python train.py --n_layer=14 --d_model=160 --n_head=5 --n_kv_head=5 --head_dim=32 --d_mlp=640 --vocab_size=846 --activation="relu" --norm="layernorm" --norm_place="pre" --norm_eps=1e-06 --positions="learned" --qk_norm=false --attn_scale=0.177 --bias="qkv" --tie_embeddings=true --parallel_block=false --init="normal" --init_std_qkv=0.0395 --init_std_o=0.00747 --init_std_up=0.0395 --init_std_down=0.00747 --optimizer="soap_variant" --lr=0.00589 --lr_mult_up=0.961 --beta1=0.95 --beta2=0.95 --lr_head=0.00712 --warmup_steps=200 --schedule="wsd" --decay_fraction=0.466 --decay_shape="linear" --final_lr_fraction=0.0 --batch_tokens=65536 --seq_len=256 --doc_mask=true --train_tokens=254900000 --steps=3890 --dataset="wikipedia_en"
Each number is 500 + 40 x the weight over its row's rms, rounded and kept within 0 to 999. Layers, rows and columns count from 0. Numbers have three digits each. The size before them is the row's rms in percent of the matrix's.

# layer 9 attention key, 160x160, rms 0.179, rows 40-60, columns 0-159
091:513506466519497482470524493441455415525483453525471529503496522491496509582516555479524532479433557505478478481515487521472462417495389527548457483529507560471494526569527481534589477518491499534468491450517517528512591539520502491499503542465503496522484516508532510514478517528558502506558498533563476483483568542499570485417489520556476575450438460442519509495558537504573479505539516493561597487546536518523540558486422520499476465489536581598475490451544509494580486460394475
087:482527481569476531553489474464493560501523510532462503465584507600513498477412450494519590557502543507456546515529583426413448506510500549418561610540489478466524503486485559468503489488517554502450516493539475480491500521502520502515461453485439497450438415523483466507486511463492492537540544485490435516503445507508455534504473484458478496471491440523509504556521516485497505419463490477453530551485470475480541449565509505446485509590492473497399515551416520509553559504477562
101:506511530514533550490532508559516478482525528535513480529547523508493418489554590589475491616508484577484567564452463491455532528480505507461458553569455438564475527473576486458454559553479514482457436481503513439508510573538493527504520511568490487465541459504553467509438547527497524570469508579491521522489497525400544559507523503472478489561457474540488481527471512462583467531495471474547437470508534467454495482492477501520462477501469497531431468447490480508499407415527509
094:412475587578480520472467479478488510588524471611478537428482484565510451499547534483483548512503535528458509553497505561503497455492515470476414477597478468427482483539517570489482555552496502511563426458579510477506516514539449522498489508568515470513498499447546458452473510438502437493551539475519460526579522502499510491545571519516505490479438538420519532461508527456525455484553555537520485500564470520471496473508542488515561407420491505467454535497498499462518462474517535
098:477455488526469498542483488493577472493503482462494444529494481431411406528483510513493553417455515506482510504472450488425576484482559544491471524473525508504571489530514555586489531527417470516505531457445452439540493520533502520443599482459497515499487454471515561519500535505510540486556472494541473505465533491493508510403477507528513391527469613498454549547529521527443488529517539449528506513570456569464517507539509477455488446535434546479511471537446415483517465478494457
094:473521421479477462508561524523508503469497464458543490551467443565547451570485526517506476503515516496522508497467492604438516506485493495510476501492488507598471407466442526527561505569536461507574563531507450596495494553504553503568506534462434458470483491455558450527450503518504458527513474475410540477496460543511527485541454493527461583542435462523520503563421447465432536486499489536531535520545454513441458442523511517495532566499515525505539532483486562577465446540483520
095:481498535573472552529521477477538447463497468515465480545502585493469490565539529552562507463486474461486544503558443447524503391459522435475544485549471521549504512518487560521421512516453602491512523519528492514443554512472519516505467542455538489466540509497536518469478517421492551511467537483530558480479483544467486563505475499515503491512423555553471506471507546540508414487513575599497484488474465493486500519507405534522524437503495478420485465592521487601472579526476541
097:556470440532456560463500473515534509487495410553614507419497487491492442457484531500564459465476489561583538481520442439529543525593517509494511451540509476485464454488460466484476560518509554512534538503499530507553486456572490517589460538533494514514496505532461513521416472453571519492532455527491451541528491488525501521485535562452477590489516524430478511554506487497512471443453478500481515435479540518448468507477512388509499552520467531513499456551516588532593480534504521
094:504487516544528475501544442457474526498493468567492520477432499542501467507549465456463511503406545485437482582493588472460553552480489555440494501544538496604514518537574483528525571522510541539438461506477509482562534565563554537482540512483489527557518583525490465454565545508516551505496538560490473474532497512503499472503491497557465469513489572501477456549448500567514469562463444557520439485509588484513556500478507437491588534506562486505498479505518605542494539461479498
093:476531482520495498416496580494488467582579442387481486500527515460513495467554444440470495437596479502487521530520471465487576462541567488411467488425513522451498515515505465439499500541541514443533518556510526488485513519487553526498541488535495506449559527471474539448493536511447507526564498566504467522559432491487510542492475496509530455508523411463438580601484466539526524477475388509566511503438466480511494507536472512502528487558515496480574501529488521526492527551540467
093:514583489509533532521496509478535532553524470477528479490513486474423465476511530503506567541485452503433531491438491475500547485569531582521465461485508455483449531454518490496454547449519467532513405540526459541403467539533533490514511516499560485516536462539487525537483517473478579500459523471427497458516577534552498508466488564560490426450485450553505469528482505468450494528504550485488496522524625509475449461507400560506550544538472449464528487423516410461527516457495578
089:484533505432538502472450474405492487507549510405530509522460556552511537474581468562495430525500472515523552510481476522534468554443483518473522480475492569455528567517550492493492422474511453536561460522509491466529508506498572475453461556478489467463471513508555534512467524494529517535500539492463520468507391589504568448516535618508493477420475555507504549505518541473495536517512496526462503487424491505441434508498493445549470492519524413534489552474508532433437479511504401
089:489526503504521567481535547514495496549529470558512476497531420550551513576579541528507457497486493467498509443515508461537562484486560514456536589455518443491478457553542497441440523488473440441498480498518456467493444449574568498433514409430438523509563462437532425418467510532432480452490519554540495459557458484525460552542521411504519598509512559508482493521543478509425527452538511472478458469542513493508520490469505494459486481486499485541471494450467453479496496423517488
094:512574480524521515485499463576484498497489524398456532523515544512458492453471489596505463456498479478493511444469494462505480514495482534467522509537510512477462385503510548492478498457560533440489456496474549513542498426514473554526552573478541433474530474486635536499500500589431492510463502477482478476496500485531483517457501522562482469470524508463429445459460438505587394535517489559428468469445523518536456520527590495476530505463423527520463561511462483474485462513529534
092:456527421460516491490463466536426488446487460522510528536529535460474520557482538524426490460502488562457464524542481524594509493466565476491515551550496489570437540475520532493506495461450481443437438465522509512527448534513488463528449526485507520449443456564540481541447516468477564515501437508471528436494533483557402489489502464486544478436578454463507548531502393429415522510582482518550495530523464524436475517497472514474524493569548484468454513537501565481487479497574459
095:541523457493518541574422479516537508512492509484511516554572488466472456500502513518484465519447493443543518469508419463537503497481578488481493546483461442416527553481458445465482532519453509467503470600535511549490548501531517543514450510461559559550486456492549530500463493481537522541542445481471518447504491475533514508415507476393476453493464541503539459442471527458468561530528457506514533538494557456532509371455523544561424548462514495484529489492428528553526466413534453
088:564486529433431512515482490518545476503472529525538480521546481469394566458441512515432458486452492515490473462536513468484457546535439469549514498491462535454497596488457533467539576507457464531528507463507517533545466513494524519539468482483470478542578413515497514550504458481575428475488471568506596518540512453537512550495492468479482515506500561477498539485454533580518532552551523535511422437496478461512479509508480566446591477498570574467556453525519547466570474493453478
091:519478489508471478470465466545538497566490490475518488512533547555457525462492494548517547462478518479540562537473480493539517506473526425450494506498451394574485465482519523426497435445470493522569551480428461445502519526491499441438558494527510542529494548528488531515529574532555532548538447506413460455514505452475486438433574475493529528458471490463546452541446542537537597523519509445445502482463445474437503492518512537531552453473457450534397526467468519488452528539440551
091:504507512556533535514493481520463492487406495501446489464468472487433501528516516489491439490480455542508486542442526451523548525523521537534483539478456494480560516491514501531494489509490505503485568425558492523534494518625437514490511470470540457489468538557497500458446469556445542427480506494508531494450487503555582467538468549424505463468485517571527586428490452526629459516602504508507514503552453491543517435564483424499459469460506430516552540469499515441482537552444516
086:503414489495544498450507472501547457485487454451483485510499454518453503470481387512497449492525436549477509455478455467490511475511458508514531472511502583473479533521410533458434505476597536485459478491508506544436476488470497476458441508572480589513511472440548453526554582527490499496551460503476536522561499499478546447522563432519466475503493481472497502523451576546486473486495526500508496524581449544471510575545453529513470527517454395450494538380526517537549467486474443
091:537505547488604514488520574527473611517424590468474577490504513518457484548520536436549457474582476490508550453498447536449500416519517455487543474493406474468544445528485571498469453455523488501505549542454514553465467468527463592516544555482432455551463490533535441505528539438575524483498458533527484519420495529540477514510530453500500519497451484524532521554458522490497455485500480476538520497509436518502490486459447505516548491529501463544500471559468480459600522476515494
# layer 9 attention query, 160x160, rms 0.179, rows 41-60, columns 0-159
086:535624542540543507574419457553482522529481497513438472499514508474410523476535514494534528553451530554448536505505498528525504564562474571501538532516498448467414488462470537445517465473541572556468481532544482494489505495490488552491485534537475471442476463524456411521530453434547465473525503495465511501513483494506496516482499544507446445488472505430492544558478485449493537475513432595420483504441382576456500580515444553478498450504511492488524520492466489459512509465538508
099:466498520438509526533505429537535550486508566510497493495542461504495481462550534511531499417478431519475495526481503490480545501514477475543479498557464462484498474499494596501423539550394500454482424450551514564471490474487496457460534476478547516559479480459544547494528527563477533458566404500492493486483522573455473481538559551408496519509409510455481451517556510475465446516416530529544483463509450475479433459449510525494529497513473466452498524403462551512431467458521572
099:449453505586474462482505514446492486497493479526424485507511541504493490524514478504505454500566504513466471518589494466435416487496468538575449523501434490498487449481563533550507547563427552389542447480516489439570542484493497538400467497473480427496465453477498510451557488482533490504523539517442441451527545515417495520501555462501527471454568498427521508368491519446548513506510505455511541467507534523498496497539519494477545477480494522510454434439460448481540496445479455
100:478560527551519472523514484500487561519442499504454535519501466443394468483542462510532433546453450480523444489493490513512544473516560471451476435502511471572435483529592504453525518487428505503507500484458480453467492490469467548471526470533524498488552497555516420523547497599464537451563438525506527487545564477473481448530548477504554438463506530432435438525572557487541554494549496529537497513549550446472535529437516473524502464517428616494525510483558488506461462488541504
093:478456492519501486448468499505473519488475503487515541528568536445524492603584518488538487528492522488470542426465525494491476451483383473473528504460541392551444496505446465527425526500462524480542504543552467546464536466544595520407538505556413497441561525485518565519484516490513497538499416504531420463545529480485515512544521467413521529501538478498447471568479473458490552502526470502455504578481486466483478481535487440500524542454566477548458517537455520463481471517478444
093:483438480527547534442457487479501489539467485490490500441445522496485514499535601493465495509526503499530489482521479501530511473476513485446425491590516473469511481476475515434536457477488509425511523474495430467493537503467487432501537490518535504509496530438516473454528490437487490540443536562479476515522573473571513474518518466487508479522449578482517481578492532561617464422578577591449469435509545488503481516478462417527514436580478507506525445496478449451432590438501535
101:485469533426439517474508522490495504460496517522496513498539567526548473461407567474472509455464526535559548465487564442580495533535451475476521474484416493572469546502470589497526429509491572441449469473535498550550513522459485522554552545485485463490449504471485479545399485468505484481512487576534524517484458441465514493513457488461486480545494478497454564470553469510542572472454480481571526492520488519530569477496538507475530528442454544510565375550506530438522525522530442
100:558488531435482513497521519416504488552558484495510574438497518533487490526469503562480557453474553522444515518468541485477544494453555502532489484506472489514489432489516461496501475536523573523564450542528463530514528534536560444538565508471396426533466483476526507476457539498506542595629498469483565503525526582482485488491448465468478408455508467466427525475464436472474507534430472594452523511445516474519511539469522470483478582454456544535496513514544522481492546466486508
101:494526523461455464474502529451504422492448568472491531488441518493496536524522521560460475472475493440473462529500408494475538532564484531388470479522449465516522448453546451539548576472480497475474510545506506525438463503427462513539521503459510570459476520504541464544493551518498465445537474481492497517530450507463519515521547527521564565552418413563517524551428484558552495534513488463498479536503438459503499534487442533505498473532553509498531604591471516558570466470506575
101:492455471482585465503495525492585509541510612499522465545531387495508428490497523523485547464544505429435505540440571483453554523466558487490498534520523485587458540498515492514467494472512535536455482510523534530495488520600472557518548547524576518504526538461531510470499521502468512573516585609428506496520511582538514557474607501504495456536471541510455510496509522501487485539523523516575487505577517504519480437549499518456528518518479543420502516503500495566484526525491535
094:503572483520455449549520502507491525539509465499535515558519481543565534504513459532524524489494507493539506534510457519518472518534603544419487469511451497473560532506507526452511484429520544431451494481517449515470536522542496514566493414423532513551518423526471547504505506551466483543546481553539554442517476549494542513473516561442597476495449499501512476535537502527530474486466477471514625614495471514456489461470532509495481453511578491578409496517489438532463511571432515
098:504550528492539546549505457534559512558455461441523491479536444538463498548482500532510513509449458459567527465608500511517460476457524519484534494543525456497504459502525545512453526444569537569533458435493492504502481484531499579440461491436481450478485444508525529477424521401478468422564436524499554467456456443456466600509504484566527548484495493492480439450505466444489508539510560471522507480515496493594555570507465472525513536499447498560535529452557477470450434490524490
101:491508493476461556528496457515536526482484486473495548551424503519535463459446527509516484518441499520487508506530406481485465463488497518593479527550595462472494556482522471539467530484556521437496477505473489469512505554507433461469488483559567548489488473465434555559473475493486538591546562376456482473477482495538470475486544472520563507477507404498454478480548504510520453500430502508508488486531449421504548572490504408554569414474521511390461459513475494520478501500453515
095:479584500520554502496463493431516414382507488493520475489548486487537447459445500485527555521535486503578465545504507472524471478490495551472447483554466480604508476574487541478465442503540485563527579498537513578443487438502450487462517579475530510492493504466589509577495518486493514495520513479458418534467493537508447441466505478502538525531571440477521539519471565465520478519502437515517581539474470515497525544526448451491463562576496438555509468478519521487496524429522557
090:439508490439487470462515461476493541488467532474500486489469504499589542516521493530452472463512500431516416505504479471529565539512499477413476474432572574497488462475513470488494477498508451494510546563459468525495607489496561535476480454485516475507480496488480580495440528546450478502540527520431434506521506516429504555525482523449435484471473471514526508415579575505452493549531521556500487451541485485452467520460471523556450507634519481524518426453503534510438581443519455
096:536465462456471463490546510499583535443483582507524510505505513467442573475537466419444546467564521478523431493510546563488491512475465494540504479465577560485507474555510500515518480516435532493520468473497503563520472462513462554504565434450505565505439485492428502443564516393527498461505530432496447569491563513485510388476581523522547533484530521496508450493520465566530514526538490476488519515533564481515509424423525458496445452524503527491527507499517526449504496555515410
092:537496520492479491510471497515532519477522502492522441555476507529569530432448531499470541444463559460480508476477486524492491507501533474475415513508500522555532534523528555499448505499473525533557497530408534482466516588439536508477505529529451524428493535541474470427453570503582602544555526541435482534495491530470495487397495470468456526499462545579520507499510482460556542489528441526480474461399521419497511543544533538452518489491454425501407427451533469478449502481439519
100:518502489544456490537470522466453451508466431519495511506431499399523517505533582546526489480516501442480481500480483505479488567537466500501475496566571423507482549499473529533589564541523453477493467517520514545529476576498503528535462508489551498581502436537405506521516499527507543455535481518510491502479505508528464503534590516569497463546514599386490518438454485501536460487465499466540531517499578472516508435452464498513447477472447517479487527489500439523463405576419561
088:487539492415484524494454594464493530521474486547436509507446477534466500459533515446489549465474509483454467416525457532467461538457481507473550516569507456439578483480487475525455449519471476518471491579508529528506452522466471564595529552562488455539554518520532557474513570484455447479513447429425514506527527467470527457500544486535532500542384551474507533554560532521491519554505506510598499529507494536551532508546467560455536441477506448461574479448477490517470449511507479
090:476484472491481558483547510446425526500497535500446466471461484452452485506458471461472538528514517538468572564517522493550483434507504441447497473540565551493514453530503556522539499488499506506424505557487410422437408510532516519478463471567442512497463515521459503526565553514454567537485482502527431471429534478499487509542521494579556528477438457517508514466557566506534456478525561461436479531522463533483465472475464476504510488541463517547489428464528554516553393539480403